config = dict(
    n_layer=10,
    d_model=256,
    n_head=8,
    n_kv_head=1,
    head_dim=32,
    d_mlp=1024,
    vocab_size=1063,
    activation='squared_relu',
    norm='rmsnorm',
    norm_place='pre',
    norm_eps=1e-05,
    positions='rope',
    rope_base=10000.0,
    rope_fraction=0.5,
    qk_norm=True,
    attn_scale=0.177,
    bias='all',
    tie_embeddings='early',
    parallel_block=False,
    extras=['exclusive self-attention', 'attention sinks', 'value embeddings', 'hashed n-gram embeddings', 'an embedding shortcut', 'learned residual scales', 'skips across layers', 'capped logits'],
    init='uniform',
    init_std_qkv=0.0418,
    init_std_o=0.0,
    init_std_up=0.0418,
    init_std_down=0.0,
    optimizer='muon_variant',
    lr=0.00983,
    beta1=0.95,
    weight_decay=0.017,
    lr_head=0.00881,
    warmup_steps=0,
    schedule='wsd',
    decay_fraction=0.646,
    decay_shape='linear',
    final_lr_fraction=0.0,
    batch_tokens=16384,
    seq_len=512,
    doc_mask=True,
    train_tokens=151400000,
    steps=9241,
    dataset='wikipedia_en',
)
Each number is 128 + 32 x the weight over its row's rms, rounded and kept within 0 to 255. Layers, rows and columns count from 0. Numbers have three digits each. The size before them is the row's rms in percent of the matrix's.

# layer 4 MLP up, 1024x256, rms 0.201, rows 68-122, columns 0-127
108:115105139117208109101115119104162095114125077139091122105127167101081097097149136163085176108080160126139123110173113153062155130156144084091148138133150102140159181060128164120133188140072144112124130089080102132114102167136116134112198133196158116119092163126088085142095153061082133125126153079128137187131131126110139159080136148141120120105066086139142180140129146108184150104117
103:176138158130180131169140100126160095140168154103115108133120106057166106137099109100105119104161127086093177156138101092119131171163130168122132141137110136146141085129115150153100121112108112170188187119149166114098188090133188160137100150123135139160161176144182153095149112137157156129062097144148134154169178101113110102071049140106172182126112122134076136111155065144109130158042
105:068154110130196115075168116144162111104089057116088135123176199140106155099131140102105075186121149167082112105136094129116106101156170116097090185122142107158083073176120121104111167173095110065155083117147071136094118143152096133123139119124120135197128175145196111174156132120181138108104198144123082139086130097117159143112162130159164174176128116153070075096140122150109066145160
105:125061107155168077106121125059139130112051112139127161123178122132107113146088082100174141076138120107136079129134092082144119113169144128124119134095097138100077154084110121123187154165170120143128126155136149106103154102138094190094125152098096114178165166085115095109166152139161133087059178102125099151125182087092100107055066117167109113157094168130114109167116119115138138143148
091:129183120125109125121165161166139108179180139126103076132126128127110136128150090149209137129157163156085124077110114116126057175197100096113118126173167073134083127132122170068154114115083083190131083114153153160158140137153163163152106145144100105148115112121129077220135093099113148124168131109117095103113100116104112129121135175120160134199144103129145142148112120091122142085157
096:165114138201152061126120175111151089129096168160136097144161126116160131133088135161179142088118128140164099098124082132190129154088161155174201115123134072119144156154108141124115095110101131155148199108080128132134129124159106176127132180140053147147169110129133101087102134089176152123176091152126109134165132122130081166159161095071099101116146103171158167063178113126110089154157
094:124132078099176103145160101155132135179155103112159137192172084156121141115136072141121188160135135165190180118100132090155182153064155115131121117161087102161161101079137098119131091157133131138167153113135150100078174135158097116184123160175146153193139196136126162130138171087157119158107129119154092110136191110156177121157174150132193142179140128116145147146078112136126130148242
100:112140101167096122085204100148095174162184079151174083121139184119108160129076085147158079178083117139134158130114095139126169128114107103137148115000143120125112126136168161138137119062131101164158082145117089062148164193157152118053154118155115119092129103100146158083205105089140088133149160098169097091095070140184131138115157107139163082108162118155139122122093123158143124100142
095:154130087157083145158180039093158126205104076185154096123083123108121114129139094147139129131166096172145157145161139117096196105171120146112063143134195127186108158104138092077133168121135089123166138104109155129137165141090139133150100098134118149164143100089116090075140141084163084086099182129176138101092106139095151102136109060095121102121174152134168151093146123170119162114083
094:128149136129186205132170133093140109173114133082144092112097096129161136114098124096159160094166161167104074145127120186121159115126165180109082101191040102138204148097182171215136109126142121097115135134101111107112097166165144110158110100133103114145185077142136117160141110095142099115107184078112097123112114087106093150143134160159095099142110154133077111134138129134173089095059
090:077147125123150131143123117144103106152093102179179108100072156132154122088160129139115106080066123152150128117157116168175160118130108191148134112131142136131135099161143185116146117117135150184135127140158128115121104066147114083104074145048150109114152117145169100143099123109173161105155140170099034149142127165145129170081198084133080129092150127064145078137163124081161128127171
104:106062141120090075131155155158131195128173157085149082135107084133101154078101191143202124124093109174160107159143056146103090144210126098148147166071105102149141137102077119075066185124150094081143085103025105177129122165169074126193108107156141102153147163133138155141130168162114122112137174182148129085184132152119137127120095158088101160144099122166114099095153084114172109109103
097:122179120094148084157147110112097134188157118139122121120165165096151125122124122151067143179190126202202144140083173132114121061108169091169177192128103112146163104085105188112083187110123129109114149118152127122114081193124160145144137133113161134125131149128148135170087064110126105127068162160132094142113123057161130184145157142094092136118159094140124137146117134138161139143157
101:067123122112171095101173132116107171111109170125109108117093068164119162083153093104141151104130063122147154135140094144095160158094111107083115147139104086140117091117149129103131178111050151104123136098104085114173162137125112162155102206102157152101110167089149045113110144159080151086140161147144138154129116100058114139132137090137106073172131141127113145092183175103131168128146
105:100119145139157125091147121125138082140078086136128128058113133105164152164115111163156143103120147067053147106107174148131073135175141104158075107105104061151134192082106153146097165132157128128111047151124155134138162044119064133146109217207156136135104087135095115134067094109134137104096054141174108166097094105120109094153150082123104106150146087107128190102068133140094132139124
095:058153133117136162121143085126132077142116147082105124122172102143143088152169088143129088133123123106141059131135161131102075084134131119135111110128106133084069104139109124116103121137155079130104150151125163064147167158138129183086117130179122161068114165090182118068147100169098169131129061134130134140118084127173114174104088152122147086097149142150054117182085174127186133081102
103:088139123119148099134099151174115178118059066125143163112134173152166104124139125155176134129109090087110144123122137114146106129125162142136179123129146158162088155151104145202119034182141131146133122148159092034154050174116052118096137114097118131159123133084086091148151122106105175119085130118082198139132149092138151129091093084158167123131128165210117125130118131115151115148174
093:117141106129095150175084143157110104148093132168124110140101166133139088076126148149156140187106092150171141174160147110122123133145086162159122153141163151115146150110157107147122161196143139094169096099130105124142111110092120078097091130115113071157133093126133184179145135188182131082106091161129079141093093122074133097122156104135163146163101164041093080089139100080117097099166
098:152122140167163115142132166064107138095139083163135150096147119134128085121146040136123162105143146162078180141124173091117165143089159114145116141148159106147164118150133138124187142133147169100155099187218088142099094148158134163133087133099141140163148103077140136076121138118132122130148101146083078187163197133104147130109117113161117079144126104156098139212124102114117099188136
102:174168153150135159067171118105095111109113141119130104156144170130084097150101122123098137094143109148186134133087128114150138131094085057100096100089111138191095097107112109124095184156179108174164088130199133139153116154114163103126102097145170101157168150129173135158120109142151113130127099108147109208178155181081162139069100158116151115086161061095140138152156130156163164113111
103:127134130099162108132132184164077135176114088123114067136053155162155158122086154122157143074147179169168133172158209144152095098103120165092107110161134115077149110106162212161103123135138127079134200129108133158125133113135092108122131094102146125110151100163093159156155153148151142145101090087165120114143084106108166151099138154145128138079141123128128111146093150132159128075078
102:136170076155123158105156151121148173182133106119102153107151140111110151145182178146109079103136084164124121132152150096159178120154064083046159139132126133080126081122107160112130203093093134152124198113105147084145132123160117165061147113103197145147083072199129097117109109133142122127194156125148128116129134088156131098096188079158096133124068154129099112128113120185120118095103
098:122126053220160080100223119159118212101172197131134086160159164106170122118053100064097152139149134063110126146136122109141167145098101105115139108152109153116138171106123159145126078112150177118178160129060150114162088131142094155134118158152126121173145115133121126169173133102173122139179128077121164051169111128164116035115158150156160171156142133180183163185133104088105142152092
099:137158165177157104146162141100124100182168170164146114120162124163128103144100146161126116124162105124116143110081124096109148144159159086152140107128174164152081131120147126197180104136151118103122221198136137188160105109139089124201110118098183132151128096139114131127165182191138222147136115108118127126143100079155124085111163132110043183161151128097095109073149114062162115099142
099:166115154144128151204148135119123151135157149141138095092144153123097117108117110125110089094141133152084076157107132104090093137139116107154093124109159155142128165200116117090162176144134131102126176099206103117151138125119138110129088165121119129138099164157103170061139134149159091126079124109153143134134129118183092179170165088168097079153146079127188127136143140184174180174134
097:179136134164132141130124109138148141173078117114089137083186126152167111116110099143115162128179111115188141196122147128158099155180134144077133133133117148153104100152083098125164148146110224114179083132158160098172084074148129111035144143087126123113094108122090159143069144167124168153138158124167059147161142122150141136163124153131075136170201127089137046115119187111131118080109
107:150144162080153143131180113119169128149107092165174162083106092091083085089121120094074220055155128136138133167181097127132055066168090147136173183138184158111128101106193061147137144112127133122179085133165115075101151096101156079127075153178148150101162156148149145158155167109144177136116129091051112085147165080088124114107095074116143151151118127174176129100153122193073136126115
102:118128087116091110105125123141124154159099124102136148162066103158214108122129071156093105097126133151159091148136149083096157118117169134126171088162140137089142112051176163151154150081130099099086135159152091165067169140116125141144117124162096143171123141104110203106067090101093129142117173173193106126107131090116144107144120138074180100122163076201131132136136176129192157108099
098:101135165165121088115160157067086131110100065158114156160130149083168104117142083121098097166085124097120134160102141123136154107137091084113159098159148111150121116158113090143121166121132158098069197097139111070207125138133169147114141138129109176088130144082116185150112194114088069090127159116161113057147150098181100128154085159087105120151143152144120178103180108104080156156157
101:162120070151120151123159167139170154179143177129139111116109107109146082091112102126128077170097097128169105156154189112133106167109122065200120095148127126146134124190109166143086128122118054103093134171093072124115108157164199146096133131090126082143145097108131078140069110147089133083073094137155121162153123148140126070129135152121190089183101110078157139080105113184154104125096
101:151146135138117161109130150180096128158093126088128166110080152114082078132070100108046159147131134106095145080154143159023138081091162094111160150114136097160096177103102102073117111178115083131141124113149099114153142164158111109139121148079143085206100113141182115141109139102162143047119128107188079111117116175152088104081065141110127162127124150069174119152163141092153149118143
095:142171165136107131104099129137166090184177079169090131120135149146091097111183109079108051157112094064096118100168114102125142225147079067107207123113122125101130192104128123192069074094092189127148129166111151141139169125106143112166131133102078120104115123140186139173138158119174127089087083144129075094111130111114191113148124123124091132153148100042119100129056200109109137144110
091:130094065224124137099126079157120134151137084123155159095145139135196131149090110088112139091134117145108163099060148098177113100098135082144083119076195203206134185051120142140109070110108113139137129163166092196162115178083100124131152136120202138191084169128118154110107171099132092061175195106144099164135160123151132137144152138153112097115152130113171152139096105158161119137092
101:127112136175167119105113095169151095152134116143086176116135102094128095127196092080115146208154161110116115147158151170120160134145121160122156107179116081086104113132116105169149138148152144133148087169182124104154127050137088147133140197173090153128152249099093121152082106119124165128192166134135081136149111119120121153167125088183178103150143102134119069168112141119174123150171
101:116082132100169182117135071071131116156118140122098141112091125102137094144144157154133169099179154134158139141100133167137058111116142124147155102104091138116114113119132135164095159098143150163135070153099173146137075083111109096139082141210113117105162182155129089107106142082123143181191116116128134115109161115122115108117159130198132127111167145171142184154102164131115114121091
100:102152102152096191111166094117144159089161191139207152200116151163113176127139089113144200169159194135124117000112036190115130094151156142149139156118118119107131105133122158128159104078101089121143123094146107075105160138120137198136175107060134139095179149196128110151111107153224069123182125124191170133107121151131110168161133137138124142098178073124131139110118110103092161078122
089:076083127111137102095142116132118155109077081150086174129152179110141073094116134166181147179147128118127141138135137129202168155117142117126132111143113108166126162201141142156182107159091136076180130194146155170129130110112149160114152104112085087113141185145178153154140116112104119145157105113102170066187103138134123119103140087130196086117186098159115151114098106119096117106156
104:132125109135126094098157117175100054172085126175157147093078115098083120074149111068174111163107118179149163131106056093115125129099127132093165183145161137098157174156066151106133137103159171075168202114112098147113124115108096154133101133115126125109143140141158226075130070121078141119136131163131175054104144082125120139146111126133066173143169072131118124157139153138074110062148
098:085138158110081173166111075114083123110142169067191115134179073125122153113121115103141084152051128097106109192172147154148189155136135104112127129099111097130094151153148170091145120162149127097137094143138106157100158098189069176134120115098158128136132155239130146117124095090087078101098153127096113091136143130143102135134122087168116146151115164120147195079141126142128118094147
106:163152141169083156127121092149156181137100106141104134152163123070132145111102155122088145113121107074035138099110093139147122160104193122121108187147128066093069108124152104121149142122139185151127100091141125112132130111143103147166132069074107125142118127153097118097113126120153127168129141123080163093153159190093195165142134147118150134153124114141122119172105135115064143070116
099:128106102108110149158157149174135160101110120095171131162095168158157163127115179163080142120150162179120108128063060138117058082138165157104106085161128080115130090090097126166130137174094102150085149167087138171161149172142113148124051109132213121109102098157146086177150141115123131137126132128185119077135062110124137116173108162167121082133093079104163143046102166093191114113149
093:144179174108135108120089118100116107150062107174143068177085136103166123139173086153112171154173115196076173157060120164189182200126098085124146130077113102125132092127115129228128129128117115133171114135140142093116128147175142136089097170113100082114113105107132134096141136097091116138104120154095154153098161083147094166140096166153125101110117128156177087172125173177168128130198
100:101088178139109163140079069162078211177100110134189166210134120051139137154107179150148108164076143103139130148118132143114164079137136073107138147105160117160127155091156119160137163154072066115144102065072182119121107118160100129143115154156084191089143109153122173107154160127161121119155107144151123103127152153135092111167157119121193137075139120139146103159146085160146140149126
104:091116180098132144154116134094162093164105134155189099151109087126177130108139050109120094161134176129183120121098116095108136121159108100194149051082130148126096097167180118144102065084154109133106162150145176103127094118101149161075124100136147082130191101160072136138145119172132113101141164078133117121161147120170163140114170155111181064143123080177120077089160104128193109105080
110:125062111126123166166138115203121147096150151220115033150129173178198102082078126108114132113135159146166167136156076168096125150123092118111092158203148166169107106113141114119081121140081132139141102091149184098105116113147153124093159164144168134215144159125112090106184102097125144174056127148070091141077095061131089109063124138172158170132153099148114131103161120126120124137100
101:144154138128168130113115092149059163184075162120127202092152104128081088139169051125141118084124163082113108162177104166117123149164164100168146102099066082121145063175123166151125183144195134121151131129124147106076174232107157100112100122134133119125161141114118066136143092147128123096148138127119156131115134159166124126085130180143175115108088151125138095189126162142121139125117
093:130122128194158119130168147083122129135111129063080160096136170118087162097114078103109202120213139150117183113106158161114070118154112127131129104122074101134165120113093163076089181118118183127157141082169088133098123124144088123131147103168223153125171176129047094156164134103184087116084142143154130146101219092114153095116124098195175122149118131124121116151126157123138088125129
101:087097101166152107110170169126130119121161142108117123136176124123155114147128126172141093060105181100188102121125153114171118126088160128117131132174162113116128130091126118163085138175106175135134053134135102126137097141137089109161146156127121119080161162155136116128115096130121107135128179151154168190120160135104185175094119175114165140126151105083129161151150194111155115102154
101:130124086146075128129135079195127097159118105124139133090179022093111153161078095160102127091145064143201054163124160105127223146208175101067091097129165141131102098135146107104116170133103081108120117102101111135063111082115083142113120104101043140091137114141100104133178134118149049143081143163103105187142123081169101128099134127206164114168109121159103116148084132136090108153086
099:116155161149133132094114138130120098118113153118125055117180105120136104138147152099167178142138107090078156089157088164136140091101132119132116142104083126107153175128138149080159118175113147049142096124127172089162056094174182101168136133128111072127184144130115136120125133084134184092110145144164104136103140149172135080188068138160076159139106087168121138102092126095123128106096
104:104119136079077126138133140158137143123088093130135085102134137126122136190176082063078120148157119129109131144106143121129107146141166065156122177167087158127127125131172125134141153187119142139162132131122114138075149098142078157181143098126193149104068092099111180114145128085112155076120139138108115118150127155133103143141143084157098151087102182134185200091010151130108161187122
098:185119127118111138115039117088190111166127080126076161135146116117118132102175154076064136111122164133150122151136095109109166166175133151082116138158180088081090126037164142151114162108118158046173099113092123170101089143168074185094100085115141161185114103168149099104157145173093140145164115096118103080065108098146145112148133115183112078115112117086160107148092157180081092150130
099:185158104089136083122177092127137143112088145135192140094139147064136157179145142149114092142112088161103204136144150132070121177118169116099063154112140110144193110126099124137178145131137156107157115113062102153135072163069173175152119089078148073097098112148171089105213146106174094150173101167121150066087128169165142081143141135109100175144126117111177154163118108108194147183103
101:153106139072145157175120114177153152145104136133182135154140128123188133053100137098156077134118158126136126166112190095084100131101125122151175130143114129155156162226120114138167166079154134156166134151113148149205076169179108125117143149145146093178100146085130149119060171096149097034109173134125091162149121128116065081123098105115139128148095179099095142123155119108136134115071
109:172088126153093145098171126145144122140184139136082125085131058127106097181175115127139118125123188194106162137111132103182112170162124094118110130121107115092098095083113164115148161127142089153133155052114137143137138201154125203119148111104116128191105107112170136103191125119111140093151131089128109130153122072152116089143146145206093178091163125166104149176065141111143187104047
# layer 4 MLP down (transposed), 1024x256, rms 0.0962, rows 68-121, columns 0-127
080:204122101124118094103130129093130157115192105071133082070143171087104093134135089143109110075113134065147097071134163159077141139113150126165093107136179180190170098161095113049171093109140163086150153109157149115160116140174143141130099126129119205147113130115103101094136113175131153110125159175109162147168099072124118152108169105175129128086138107126036140122111086142163099138155
107:188114137090144170164156086138177121122180162123086123159122138078140104113092141193152126074216137155145132134128096171169048140164166171099117116139095110177108126147132106156112106081116069149159138106107124159123187085088157115174132164086098175172188136111142105116171120189140129129086114131121107079118148164172193158144092148117167139114211128111129191157153133180131124112126
090:159133094102120137118135118149090120117108124128107109092118108096119135094100121187039128182129106204093183114108054156106103120122139178193107143224135094140138058112163094105109119170097148119115097187151108112061124151103126168144120166150144121098107126100095081166187093111136152117124155124159115100112145152157098087133160148116125155114128155108046165173156097119081067139170
103:130054107156133089115167139156147168089176145150114112134119127129132148168095103133088158093122176155183100105105104121149146079118105140103135152102113112149102088116087083181165103219148135135083138154149143118074162132169136159154096128142135146118171110126123097149163133182110131189088127126102125143195200124075110132105080109144149171140119066136115187105144118165132141124131
092:121162099092097153141107184122064105128157166175072158159093100060126147119057146171133119158135119083145094089122171127090088110192109164074076159158181152094096116117089093140156075181133117120120141132137141162187148137124061126165149099148094100143080141162089078175134072169128094117107167179102140092136088124118057117157130128102106125202124117164165168128125154140124186138164
097:122109107092132161098144121045119134107146139128107060155183121085175140088165069147115101172096136146058096083137170112125086130147148064123117148155068095155113145129124124136135114140135156167085092141125124146109069087143137155057119151121169142100102147129162139125091101198081178128129049136125130142057135118115119177137159151123099150140119108062143148155132095117160077033140
081:074125118112123157152065149154079055154110142077141137141182082112106114144128141111088113120164138124158148110095123112133089123143145101104143146160131079078121202164143112131058162086134092170119070165107124138141112070098166110161130115117115089161094074160123073117142096136115099134095169068128144145186164102174145137186140038121144110097193131155110145181121141145111122178115
117:134138118130092090132120129125144086088091112166102120124142132090092101102106115069121134076096177136190157077056121136143070048162091164162126174165110132105182137069167070115185140147091140149102139136085108159155143144130136109166150115147124157225140119082122135150199165172144162166180168144181111134091153141109145145170106126124119121118111120121160134078138115120141080161082
106:121143109111138193174134180129144104113068131183138094130142112138090086137116100152143099128119144078118081189116084180119107088168103088104099120084097117176102134154043131096094160126189162172107075151080130103177127085147163131139128166114117088132089062106140103123113120163107088091134089151086127162156102093045143153127133127143152095147173102146129115194072091085162139095084
100:132081099126167228124085153115112137184158111080131149148111077179168118103109137123129154151137099098131067157157092166142143113096143147131098113127053091136112110141148161145172128149114124167144154092067157081132127086090151080114144094108142135143114126159094119155114146137126070133112190105080103178126096108076130108143096097080126106124130171138138133117124106072095184067078
105:164103071098151109132156124085185133100151149107076113129159107181122132182109065122076064128123097182101165126092172204113151100117139146093160129149117119124155160148169145122095142154082104134112132144108108086152140131078111120085160123154084123188129131143097083188060179175138153093104136136085160102161134116147164111075169117133121121145196118098151198147112104112116117127107
097:105122201101152077123166089167117135126093147122170111112056122161088096177136130099155185072131100110138170103097088146168161113112109117200131181121102160187105126079117096112155115101120123094157105124093149154090151110097141113139151225160054097156099174132075159086176136107107161111131153183129193151168189151135122137147132107095174124123153153131174094167142108110128069095151
097:088124122138192095166142125123092176178076132120127155103150186120082163134081133034131133146192137109142141125113093163126102133134179106122119112159124184188152103102105183170128163168146163111133145158065159084156121122169167143148155187087150143138141142080138126108107113113165084142157120171111128155135115129135121115122101070115133089154146138097147124182188114110070151121057
088:149134115129138122157083135153194117110167186109121125129162116118083120144058143139106172151171127161167109121081107127181172092143159107060098082093122114158143118109122066102133142100108120119149072154071164111156153092180180154124092166168136132140158113099099108186167112168046114138118081096186126125150088124123146133074168118144179109098094149154130106119130157057078122199146
108:114115104142122149104152108108108155108106147132093117132120107101104104173089090106163107142091178078050089088116122119115062141096072079172078128097167078190113123067123089139140145138120157154097094129126181099140147109103136133180164198149139158107085120102141127151151103153137111095113088093151099075080135159130151049161106169083121112125120078069101171130079120185119212131172
105:159138125176190121156133123122113089139077066130092233081112128049141085155154136125193132118082106131106131109075144168139079147111112113084184165119114119156085142177141156169127156118053073153155117127136123173134149123143112091122136159107123089087173150166112135094130136119144166147164177123169151132126129103153176111093061116185150115145183129171121124129159115119082146129147
127:135176138129140142082137152154097091136158147122136178161119170119100166099088130092100156165139095141145107155140103134168103101150108146120128098096149120123117134150079106147161089123094132149116148156139110077045160089115141153148108119084074170163103111112063072086089155077170097148108158089139150119068130120115091113091122000107105095156176186072129137101144140133122109094117
106:002121132158106161101164117078134041134068088183068142158107107109153158141150125200102080145141120134129091135128058146171128130123129207100130126131112151098149127094124167042087126179127171143152147185141084120117164118110117129126191078133121166099112055109072121106132135162111121136141126137098182142089191134178092175104162132072091130197088162141149142146109130173111121098091
110:177181175080110152121161127158063153098112052126092147072139129147123133107076118109107075135121129137125129106082113171140130118064100101156137121068136114166110140157132177106132101098131130162101105099140150044079140146144118119149134145142095120171160140154127132186148129132120166156133158057144082120083114150198188135157106111126147143169125170131073153148180084101198185107116
112:107161116110125088129124167115126136170184153162106123204164186145167175120182106134113110197100107114120137082058102112160111093109066122158150092152067185151147162141110126165111132105102093132147157121092096097164125108226139154131153091189122092124139122078109098143124130148120112139135104118067108100132132156138166132201140149144119119109144093132100143118144160139168182103081
095:106169126111124137133113119125143149106138103116123140159107179113100164161164120095179131072125128124141111186163159132136140143070195121090202188138115107093083097120162123174105140090134126119106132132201136156149161199138061101132122145153066180116132112105132149166175177092181144129133159145156114149113158119144080168160095165114078171104147174054145093155082130122119085153126
114:084144060143149150133108084098131095129119170113139157123115133129128175116112151150175116128152110171150070170143162097128178131153123134134160139083124150096114122122081087086097160119132123117143112124075137148114092121140153110185087148081182171075099120091095146170147103155143112100149175106120088162102145119093118119163138096138105104161089142078070145056128150218106089159118
079:162090112182128149132106083050169167092112095069081098102152196074110076131084089118105115140104127157129125093083133163091148104126118132113144128127096137150111189126145171160142098130193102193192122135164156117164143142115094159137164105133127115082182093084130103128160123170134159102159118154127145182135132094113144167146144070147156078159104174116168176096097120145150156146141
088:136157119098181178165176154083096124106185173143169160105159111113115099067134110127057113133086146095118146098156143190114162106130182126086114128088154119095129138162151125129157127091125158089117133112116087119156153134190153110102078085106128172148135078112150081123108084184104137146146149107112135083107133097101145141172174102087081107083161078133140100161176113095169118080143
102:123133174151122198119101101098113135138135158121139136103160118120109142146136104155080075197117110097157120122164143159118111106149072104085112179141115084159085082193079152158129082102154117081104189173097153123106093126099162167116137134135126132191064099146144118095127109139101134138140146136135140131142148140125103187087140127120144131134144106129121117169118115146129077095100
091:081130135128102149117133154122122148082162075139107073116189088196114171153118097145118165073106130156117176142128147173137107091112107136150095187083129156126081139163137169122089126113107075120101129106139112115199130114078112103174136101161110161144171160083124150126144159182131111130176124104097113134123105200132115099125153097124118139115144128141064148176142083141164109127096
131:103142165118111173103067111172109123144085122105099135130127147154144154123156137177129137125171075131141157170197145183076105118114167121158125090174116098156115099129164068153157166145114105092134144152153165127072118100117087185084113149107108117115113094130170154117121142161138125158096136087152093128100175088117140123142148121142155164106166122114141037102138045150091078089193
086:099129110088170146188057134096155195093135122103130125170167134120099124112111098117144115113106096166183158134124165104137173168101160125067158102186084100218127072080165115077167137145113079139131081112126154157148123093126073126153075138140105117128105081142118169105125160151119132157127134135178132137159124183131096115133118109090127130140115110096045102206121192132069186115154
057:183178208117122108139160182149143174120148137121101081096166132140112114167129192128164066073160179104162177091133148123157109155125119084131167092181120140136109099053152161164140121102134147141148179111151200081111129168080145176120181180146183127134119161121157102116165105130140154114118123211106143128136116140179183158137087172114097095121174173172121143118126108085132141103114
073:169152095106164091136166122076198177140187137131114153110109079169112162110106185135170100152136189189103168103128121102142155147154143132078167094140139115104134108147117092111121109097112203075188075185140072167117188159091100070135137131163058125200114106130119126070165081090128082162124146135142151105083148137085148124169127120100156130142104080132165096139122222171145092128114
093:175104158128123061111113182123129192203155134081140111153150150190168143149171119155069096146123125108072193090105125081058122144123123173150118114135052095177162092126120149110132141105153106128169078131139119120171139121116127111119162086108098132190188149112163099131112117090141075181151111139137132067166097148143158113109091109159077137175172131116193094165147151141150115137102
085:122155109081107088151075147125113103160089136125089105118130089121158169066128104106098069080069063108155096132096127164152124084195116177150141111085109142078118090118156105134135174181081184095175178187153124108118128110099137155100114121080089168133138124115184129154075133178137124125116155125089060079108188130145155129083109112104107170135094114166155048129169064173114156107129
097:145102154168139150095180100082086102102065118145082160118145115146133150081111119079141091105127133128154106161155121142186116139099080109072090086112157122166110170186059128106142084150117167125131154123150105138191106148150099077109116128128144125042084081109127088113125134113172119185159154045124113168122142124189121077130172097163170110150161110156098120150116137133128101110109
113:151092163143114093131148159165135158157165046126129119158091100073099058105148109137177135153135161149157094162084185095177071183162082097138150111129126144123216089126111148106128086122164168158126143139086152130084125033137125157094045163115165126139194129091145144145121140097169069117150134149140147185112143154100085127143124171113075103177116151081090147122100125163114157105149
115:084129151124098173106145162146095162125123124089070078082093140104095132081134174169111135089095098125130043155137106100117096115165104108178173119160074154159121127107145080149140148105109151081125110161090140161084107091164133120139099107155116132181158150085173124135116153111165081143166099113094155127011109091141138067169112141180158156128097145118171081117116157087119142150144
090:151127096113136183176142125082146088103136119122101125186137161122166174159132128080149167134170133104142126073090072125161039077100141150103158111141076076174110147146179101123099127082096149196134094140089175116124104145102174126155191111064145089129191124124142124164129158153116137148159095137166121179156107135099170112125080121101100134100091108105139112212033116116122131119119
081:086099137083126077098123153065092124159135094083137096131123179148129132178165144159121169128127172143105117106147064110150125081123113137135163088154112128148128135095164177171154103114116156140131096119196179142128148096120130151076132101180182102153089176132101140168067211118170101156198139180173138098117177125097132136169127109131178169137094122128111118157170120187138117098098
088:135131147103161115118134087109149074164133133169097140073134082146105118210122126131164110123117148099102099137074084150083130079066149108143100116082120067079153098167112136116160099101138132109091133106123098180128117122126086141137100131117139088149127149122166147086131138124158055119119131098092128108088118151102134153154104075149144126160137178142077123160111134127088113114181
083:088089128164096145144107093213101089111119041124129169168093094182124105168126088176151075122108106124148144078069170158172154099107102121074120105095102161174122099123119159133129107151116126083121148113107116090139137089207117101069123128090090159125122153192139105159131095116136104113106106085083088111060080100107133126157153125222078099143139174175103132108169149096134095145161
082:167120162145097125120094092117094136115136212130158141145093141140147164066140101181163076117165146128144129085109182179124081117112114146043096162152132125140152160070135169104131145063158070147096151105215089121163166147155134101097142145102164107158135097136139085115136135132129063107121101131136123078139111098131125119203133137152107131103093104174170141129107085148143162051113
091:084073148158102126135130140182151153130176140136140106149114144169122118152115148117144148165130083093146107124124058066130099139154151139108142164105087153111151116158139081113126134105097108124145068148088185102141170120101179127099109129123141137191113135128139091148132108100104158136193127078138095080111074089128068169183152159206085156151097117133174122134072095079097108095123
096:169126105070090145114173185131111171171127200105115115167189204108118116137119123140095183123167142152104111157136144173129142125117114097109147197134107202140145103167113123173177160182172136124061094165159109122169211160130131151073100150173153162140143124125132122125105086107056149120154129158154141156107117138172121133092091102118079089178118185143163131165155145098143103079137
108:144178118150146116090133089139105066126127139030162084095119122104180146163120115143171135116174086131145065163138101096093141142118125186166176110142146146141171071095136138139066089127119120110108166117124142165115153124158163118168164066082163108182139102138124156119153095136074127114122140092120128133185135185101112088050101133119160107110176151154119143181065093141073120109175
101:132128156138138132108034136095216118140180079116095116208112110123082149101105159201127055128111102125114156134140133114149160179115115131145097124095154162119143092080116121137149123149198072133101116091125113055070162165130164050138131092078109155117118147116100122071178196115145068095097197113131137132177109142144099121170167181091104158107145161114159090108196112117096128088125
124:071135124172100109130159142108097150136118120161122084079142155167143125137067226146110124071118127135146153105161050166115118140191112134139127104119143088104076178131071180108084180100072106144156127162167194143076158136082122104121126097121167137088122166125138109105083168143170133150199184183079109107125142098127130074157139151157135142061076160122146125084183094169091114145152
075:169129139149140104085142103138089118079118164148065134137139104086087191209089178162162126119117180074140139133132110196134105162064113151141097135118100173137151093139148127066130160101160136201073193133163121130113101086107116126162130199112132157139126114150122121091083084129106158137087150156198181134092120160178125169092124184131100135121118089126147123153114091107163188119129
101:180142180104162132102140123117141112100106109119077146114122132051125137138134116100101129120197156126123145144159111110083132123119098128059163082139104061089123066126101146097110172124124118158083157094175061179115117116112120191190154156103138191075182095124187100190069141096142113128126152057111149214142116145137115126125113142088106075131136138121068105177105154110126127156172
104:089120132195146145122154116185129105127142149133182159124127086113126173109078150089127149088108078121152131094166133145196210088111104081103110169088122087095203125121115151082140103135115135106129115134116107137164148166142096150119152133134124112135117131076156086137072052114136172117102120086124097159138149070160082125083112158199120132147150147158135152151138120147152144110103
101:107108107144115139183105117138095109129077141123161095138108146126021191131165140141096122136175113113159102113103112094152147095152152065125112180082112147116150155150143088143137134082138117136158094086100125102095171138129115144141140089111069108034174141132078183154170183127157080116075098118083100109208073135119111166148101026169113126115139128108151081164087085179129155105160
099:056132097092136177090121139086112119180189146134116094152070092115129120208124133128096117150126156169101072107164095119151087115137202181147137132076076175109071187093128134142109139131114141124055102115135096143145171138130176081094053101196109142068156101148124100110154133144133168162086156124189137156127094167114140079126161111130067109161138134119134132160136094092115153141131
111:149160141110102171154092125136169135084147129095194081149155082190152139145160114109080110134168134135127138083132188081143174127098111096138090115122132176082201132145180108137083117163126195160115118152131126152103148188078102126153154107070133156158149079088131090148174079158137104171088168154097087100085141140149155130117136091144119171062158138145123155132070142156078183149152
103:157140158098155194122097135106144129193131079147106121134095122147128125103147151072128203037122160107157159090135090123145083194144110175103138199158122141119089106152153190145120144173160058096112168105092083143128103170156045139083132099149138108078110144123161134153203121120110088049139112160147116129102099126114119224127112123094116101105068107160142151120118159077190127153151
091:163086175112084088197179096105128108106106112129108126121122181113140068156141142117163126161154125154140098150138155091161171157080118137083117124094168111095211109188115148155071150134151170111136098176131082153127035104132144164070093190122049182132124110172143068115187126164187128112078103153121196119096084151113102118106106126147149142137142133080177081114127117058160121083117
064:092153149140142136093122096125116120131137118044097042141182130156109120154097149106097136147145163100158124157081141123120152148135094043111106104127114138128133217153128132190114187087148129158142146147073133083179156143189147136069090157147189180086075121124091089128116149168098143156094139160151138133175101147150122135166143154136152103087172134109154154120107130146161102138103